config = dict(
    num_attention_heads=2,
    norm='rmsnorm',
    norm_eps=1e-05,
    weight_decay=0.028,
    batch_tokens=32768,
)
Each number is 500 + 50 x the weight over its row's rms, rounded and kept within 0 to 999. Layers, rows and columns count from 0. Numbers have three digits each. The size before them is the row's rms in percent of the matrix's.

# q: layer 5 attention query, 128x128, rms 0.171, rows 37-52,100-116, columns 0-127
# k: layer 5 attention key, 64x128, rms 0.156, rows 36-51, columns 0-127
q100 087:514507519494498493521480464592483580553563564494450494480459453427517568460477518540509523501555517353540402505535504442523509526547511489439496462553537476523567449529449496514546566534585543474526540542534576518432540534532550616404419613427497536429476587487446478471486486497481406525509443484477478537518542515641481579561431529468466571495544519498573587533471483432565585449501
k36 132:526493582545470495467434542570514525517484474572391503468524541514491487521546490507539448505542503474556464474511615430505392512510354509445520494518538518405477518471503453448541577500503474512400440591500564541615569514485585499470489555487480483483508553473537510485354401348450448532531553563584495587504536428470487504488498474559502464527502510547562486552476537558516454473536
q37 107:521488620517512432406531513559438561464455506533477502468498472554468515545535523547556410526575488459498466547509586436494454505512385469488681570507560472532500479595434463522527599536537443575436521603525521537543566480529583533466476553512476473475518458574525539506405447475553501482514481493543553532463470471474497502459546486516590554543540591599537506553557447480495487482585
q101 111:481503549578473457401476511529484561489486518519415487526468488462503484587520490553552413469593474405504471520582580448563535528529300553466521479496423522488438494516430395493533527479538513547411507572528547535538510498463605445461524489525544457476495560473487524488337476430527447512495522542545495514477509462497545537582497475537493564538455532621567547569515510503530504472527
k37 085:563543497581460509505528588485441528495569529555490534529421523516490534583490566494560502511529428568503423467436616460533495525497428515520581521454436555394470505380508470605512464497565442436465554498415437513581514439497516417481492527435567498534500492492437487522379552487605615489519506436548530464551490496564455444476549469448500455431471472561438465542554526554501524456493
q38 098:594497550473452483476452447616465599494467541492472525415520478584531607582477565498544453477546513469409433474517565463532442453538486483585466565448538432402456469566555448570514534595404516440458543507462524536558462560410468510454556444479450492474484482470463521494481475481513478484422465521536478452451563410473513468523521504601491531468441472582522497576570581461478424538454
q102 092:486506531553423361365499443447433579554475510534490499445588502525557519546540510526562454437551536505518473500543540485510498561465459497544526516483526446455451489565480510474532444431575461470474517553515449493569505565385465474455502497491514484513446553440449571431436534426528408530508527597603532473474540520482551439533426548492527618506487531594508454520610446494447490445413
k38 081:467578491486555468509557570515471386503404555522562485452531437479500513541496503459516505519552518661501480544551492496528506507392422504511621530493496518526461479436505469475420435525548360425525565482398506513467506421488469511448540557548449505480551416489515491579544576522554547451461428476542529423558444473533402472463485560475589498532493403485473518484538506510476565435535
q39 091:487487394563450462526532563498529435408454560474584482530477483489491499422490502522431566454510509517493609518451391529397602513541639470501524467429549572532499554503594567494527469434526497512580498423417467492475515582579492496562508538517503427488531536434500471519589567559497506528557534480456538459456494574557428478411499568583509486495450549479536513439471474535484446551448
q103 097:547572421535496490482593547545519465463513513490488474541474524455511525427450522486467587519443535543435505461503441476405485528548672561490479562468588528558490553526457486516521504468461533610566505474434413475490495583451462461470446518502583573464563534428503490535666504517498517539555486468499493517467519505433500559440562517445490509476555522351575496506445477489423442563525
k39 116:555470435403528533497575451442527506488483546464535415567531541453510513486557471441435585540448516591567566546547401525530531420552533545498580432482492494581527561494444550479458503461543535513548543451572508509377422492551536496555483545559470479543471498562479500441642510609530476483527511519443465494518545467562493517428529516485375487573520481413403538446484431485476508536494
q40 098:493504515531527526434400529459546587493553388509513487532522514587547405462394531550461512597509441541440447475460534494538518572583479547500487467511656501454482482550552473452525494437571491602524477530510552443524571410469419482470485470473535465575509455489495576537475450399573504491512461405483558446542427557497445469560475482552597427532468496513508495495529475579533448484450
q104 100:462506487441522560502578496579463555627600605467557469429479546453521618542520531490532509446531482437517424473394531508517489569570452543486585526471536493471478527475508486547552516416569546470482389550507506531542491497462423636494518630503393409509462584509456407484456535478530553510484474419512514538507508553519509472500494464439519475463527460496486547503560474541530533431453
k40 095:505545459543463486522547415533537399516539458506454545493405519419544395476527584512504513462604490549539480491556455456363575568555463581506494457543466544537445435486514433533534531459418534504474491488469436646440528410497590423458525479534442527546446465461450509441488491443449450480428509398433512438520507441483526562515486578463484486595501503509523473446465437484451525493513
q41 105:519475458502492457538548502529477501464472504521505448583576552494504557459494463534472551512463508494541562462592387577432529503586583473442565500507461531552487576534535508503499452448515532501570571505582448489408478577577536412534536535499493545589589517479470618510479462553468449532529536471435591523505543508522479469512575476536532637541404544502489406459370425533482515561480
q105 093:567500532491490499525548445501536454469466479560505535598523508512488514512548417422551565505378470463473591399469427507449477555532643533507476433421555390508523542525527434509502604439543577560459517454492505484411455544500485384515425449422440506474569549452502496495551456574480494567500486532488447530517450519534501493522550522496451541539473588393507557512463526407457443533509
k41 112:560467454490492455594521530467511527511505490414530445579486478500441531529499525495432569488388491546496635459497441531419541466545572538492457482457465505481535607464588482516501464507551538433481466404589491436469487507564506424585436554482523511505510519475473476470548544558533514461509554524360409573456585454485520510471590486477394427533529496591479516376462509459505477533533
q42 129:521449424457472520458546520473541530442487505535491446583430516400542449412482492491552478470611490501522578437490466444443524442492483497497482473526570543575506445479449530471529465455556550545543369517552444485524602487452538424499488530495588518446587501443489519472529512507482412535587507499461546559479472460432600598466573495445464598479594594505509570482458413436531507444461
q106 169:506475428478491582470548469515566555469444493536520502586451569465540468461452461454470557471441554472460515396548479495438575541469591519486494465455575509605596528532440477462522490455504561555503547489533454484453528586470569433428460506445520490455547575422534453551519436594462416547552537536451531512454468401447535551476552546481448520495517572394584553446427449482431484511423
k42 092:505501511476519471517481513441432541534537524504455443541511423434463447464473413589451484529387393464544530564452495444566510526578569583467502463496575511491529599479545528520452501421507609537462571473539486461582533543519609536466478467518546380548559544504527486547517491556573569510488520490455451569518578520591562462531565440514511489469573571474542472526368570497514526473514
q43 107:485424457479557498478462532446529545639591531458573466461407472486483505555484501492578478445477447529467535521529539532577439608438434558511501470418454514436508512411407444488519600484591514535473404548520463501534575400410460491521553541518478507463515526479403451504390528462470519544486466450578458536453466463482468498538560463418489507446540545462491537470516557603496483433529
q107 198:483503482442485563441444506441531553491499523561603426537548513450498380506506462527495538472539518435450465372506471496408568611498565626448506466487557556577543446461410538473487468485551571502504472516514448435439550486438525483494443551425466498500522478496448487507533448573459383518587509488488548546476471468536506508577565536484422494436564556452517538469472404524498575501398
k43 078:463551536558516513476404472548619439415515554495447605550553549520452490457382564497511403519448559481503505485448423489517488528496485424501499537529541548474442461531541539534515442571485577531518539428553528545537476439553558450465537535522507551538456491430517492534524511498496413487509566476445472644508367548497543483529479495529427486400545496427548465629451545482486426497506
q44 105:562451492572489487481455491472539377381465472564403583542510506395569428494491514458503467465481522471446503445442497525492562391514495513530560569554589579564497452483590509483466494463501520495505555395424566450505535512516558616574564567525490475460586481423539525493554501520504480596560441522438521422472497471538488462462545508554512487484556389518464503465526424477520471480431
q108 091:444473536551610523526492537521451457407511438518462612520448507507467452392516523615484519580431516497420546515481530492508453399454447447483430530619573556444505529529452531532463434518508545458518433486491614559605495525561490557464512564495557522495497375520618567523514505490527544503510534575581456518531477516509572517426501495465449497493530503490511529530531604472515440527557
k44 093:436476552456489545487492525515500491504519589501533474428504548584496475532474478447479476530509416553614380553420613473583440463494527471513584554363510513544496525507508486440474476534539507501571489436472469462516500610479437628488513495552618465491465567465531478486542422519534529546470457507577531565526451585502557543452430470456499586547524494539495450562522467435530408519561
q45 123:472567504548457468525436482545509506423559517470556495436520476411533447613472513446531436576560468496451506483406493418488500508604489584482449553422597475492501409461490529590525575503509500450581468493457424508475612475421465427498536549492542517415450512537431457523517435551502542527450476450575484494499433590466464528606512500495510550365427516512477503509507469496457467503410
q109 109:537627490564441437513498454562466509505490565561484435456436509432593606456442482408489446529515465535460439509558440493512519519561493538486575590442495414470502443557577525605541475498495482498564480487464416541473496569414538465433530581470560454452482514457477475449559548558594438540465515476479480466533502553469494484490469540434576473394487444488456561453528437399447500474437
k45 096:616483476525481438497579474510459517513607458573509472525471476532417549480526472532412505506398553427608515491558481494546573437505469550485587421571467511535570515438463411515490505482573434562481473464550500495501476462576570382497442533477427466587551522462471427477558602495508487518490463462393484472509585432545584595480519552489507521494453473474542504503403448474506502546499
q46 093:536480508479525529476572457426493578491489395510460634421464458584476578447493557551462529542487488525510520506512613474547503444462489468562523557437463451475482494506648497511503477534534459468477423498439521554604496515492451500487505403507525456554495422426553495536507584402606508417442512499518473474472521464540497468488454488516477408555506435521520547540546678477542500484488
q110 090:450450484510461563417504507469490534528595567448514511472623496563563423548572541595549496471578499477530468428419592539564525613460447525510491446515533499565471527418516512434520450488514524396471442579512516427535510455471460644494523461504402492496461493482491462545497578472460589471472446500518516500485442594497542473506508488458470501505515457484531460470598440590492530381480
k46 082:397561477517516542500512481473477447538380524388549497480459521467528459516466490409515481533538501584502520539587565547451487498476473535496474484541566615514420480562446438479481484463498502538544559581483460530393518448476558487445559479571560492538541385550481608507480542451504500430489541461527509385500516337506421470582563530493522570472478450472444506482528459576484532549474
q47 102:491501515544545492411479564481573445437543354480559485525440506449484362467541506484484425487497449498491524559379545498464529552459449504454529510470628589522500430469492533410498497509559535465489401459451517465571519425545551624542520625497531493474528425503602439496550535458539526500522488505513485507521489501472472570420560521557492471493573479564471547459471463525553564559473
q111 081:392505497521593552472544535550522428483538496502482523498455517475438473431413489520371473514445490504487427553445456533487432474474512556467515539628488526557518534475484435508564536528512517510549514525508576542582485465536517598550532649526561464506564481488556526502599516532546624513470558462503481563475502567513535523395551548534449383542549517427535574535481503564528497513591
k47 082:566501436447455572572483432392485432494570510604547508520475541559507428415563573510500420500487502487518501528470618472505448492533507507539554547526550485578528536484431449483498470563480549623455562480477451532536549563531500534486497420576591496517458603447525437491453466540488473518469472515559518552500473577530541556513447417385492526514448610477449462568548398522488540489529
q48 090:486456563524487538458463563544492587532514496514558492472467464463481404539525530380450479557533414508508432499478450494590439511551534493537513373377542518431486423531469493512579545493587509591469520478464546444581518431494497523370434442399455411463433478468452404465535534471552491491468465449543478540545480538477442568577500505494509504472523514557484604547537517528460537503579
q112 088:514475433517439517531490591603600558503531557439568497428498567514555534522424552486489518500558506440508484485472537421509537554584543546513512449426479490485575459513458399499557518461527550584526496503558419517432562510430549449427506516498499498499476501517428419573451467543426497567474533498507476491583543333406478589535537520493585519420533485461537544457432434468513444450501
k48 088:560557424510516474418577466590446558439539445568418511524555494411527463480516549627590479525580502438458498453518455564468482604486448543460507474594460477542496490518501490477552522453472459508523603569500499597528446422561508482477495575532549510479507533592481507530493529505435379518462522568584501471528529488614421503558444515582503474527492456482513456532540487561446447442562
q49 107:482452538543408615553402551533451447566488474579534515468521494459566446535543558581479491542477444481440510443536513410494479507562479513454558395513535526509530416488504514475514508428492508603495454494560481528517569420490514514444441459488466550559508477623405554579464494494496472451534482376466510508432506504453481573600533532546422544475468514461528510538436373511548501549582
q113 094:499440576461473508461500503457517510563503512557555518463489560489556502650531510416572396464545475459552505458445541560520510581578491490523504458403432505390462509479529389539507572551496440557415463546465484517517455579513496425508508492471425446510460547463448348583368487526541495491456537491515496474549480527420525495545439499504508498536392496477414473503551527488445464473461
k49 083:525512487539478518433571494450546494517571520453562531528548447448547473477458562493448436543473487516525519397483495477422578520513534505541592452534523504495500409452569453504578553488494469469510464412570503444486407412499464461517474436466500491549511601548403481523492633581437512556512496419484540397450451489510511497505485611525472428434471486553477594449519542509417544372544
q50 100:506488481504516533510544520436598545550513442472486506616496457498445421532445524457432521527508493618559554469452443556572542536574570441529521476542648530591513519567476550490487549461509466514611633498491516436459517488508475467464475470593467521521552534486543553518478380467489568485508405480430457513571529481484513499548430419558607451546451562544510494533497462494442487457469
q114 130:492535434456534496492537497562561497481508536536500407620477508484487509422447462496446593550464518444520485426546387479452540582518631547459527456501594486611516518600453552503539483446583569554531535444562478505437498539476555529438454517497508521523530485529467503451571461603505428591555519543484493554493469499477540483518520575568485489450494576430523476394518380493466539541449
k50 088:611465448516450473536565467468476467594566464351487531545488485442509485449502562406539527390523474495502514454493479513489440482480478541485546527525400547483541620485602463536508449548512531511486438497519412516483473501483528408547498579444443507478458474519460491419537439524521495419455508497446586471511472484610461478447566525443540552535512520592455417426448518452622439486507
q51 103:499543533466512479528518542465491459518576520473525474496468477522411480492477518422456518480511471525579431542408499561515457506444520399511497475467498600410556572538474491463450555634567505516419497510434538447498402473498519559479511589518463409429513482423547396533423482431548532491465562562501399531487541598471510519475462448573567469493551558587441560522506545414462482490598
q115 101:500470540477563512554430557563459464434571517479440611488599553578446469473460525562429611498492576480488491587448517477507518450515560480528461478493463512526522563602540455486506505472501458538533631422525637561497482503497511543464536526464527546581447510495544540517496443433500577512460520476544467500487537459481423476437514601598516475528501540510532506552477549506549410539653
k51 100:492479458412425535562537530542470537487391431557487457501555606477473505502569559554578555447540469416428528523604503441440417519507524466497495522458493511587480563586448497535478409550464496528491583518426525519566491461446577513519524440511541507473582513509550452480552467573551384437490522601573512434562508553550533462511420380526532524558437474518475486489494524537560503456487
q52 132:508515491517523458563492529532439427524513492510537530426558475491547529578444540494460418554486501488383408509532435477537546555540395526479460551433500491401556502417470518569463521570471464458421566489458507561526478420420473598463449541474388496442409558503502461533453450474511558447445422481608491458606466512547413471523414531507550438446479428507436461472499528516550496465523
q116 115:488534525538483536551438510462509517468484454455519547403636544560589520548532480531557400468555473505468396488501580553509540483496369500490461564557482485466511470443509554530482425613425414390527457544472483480584486469479447552511557491470554470574485476461478457499458575441512494443466534485565460503510528518423541487499460462560581467459441367564483523475565473576554487459446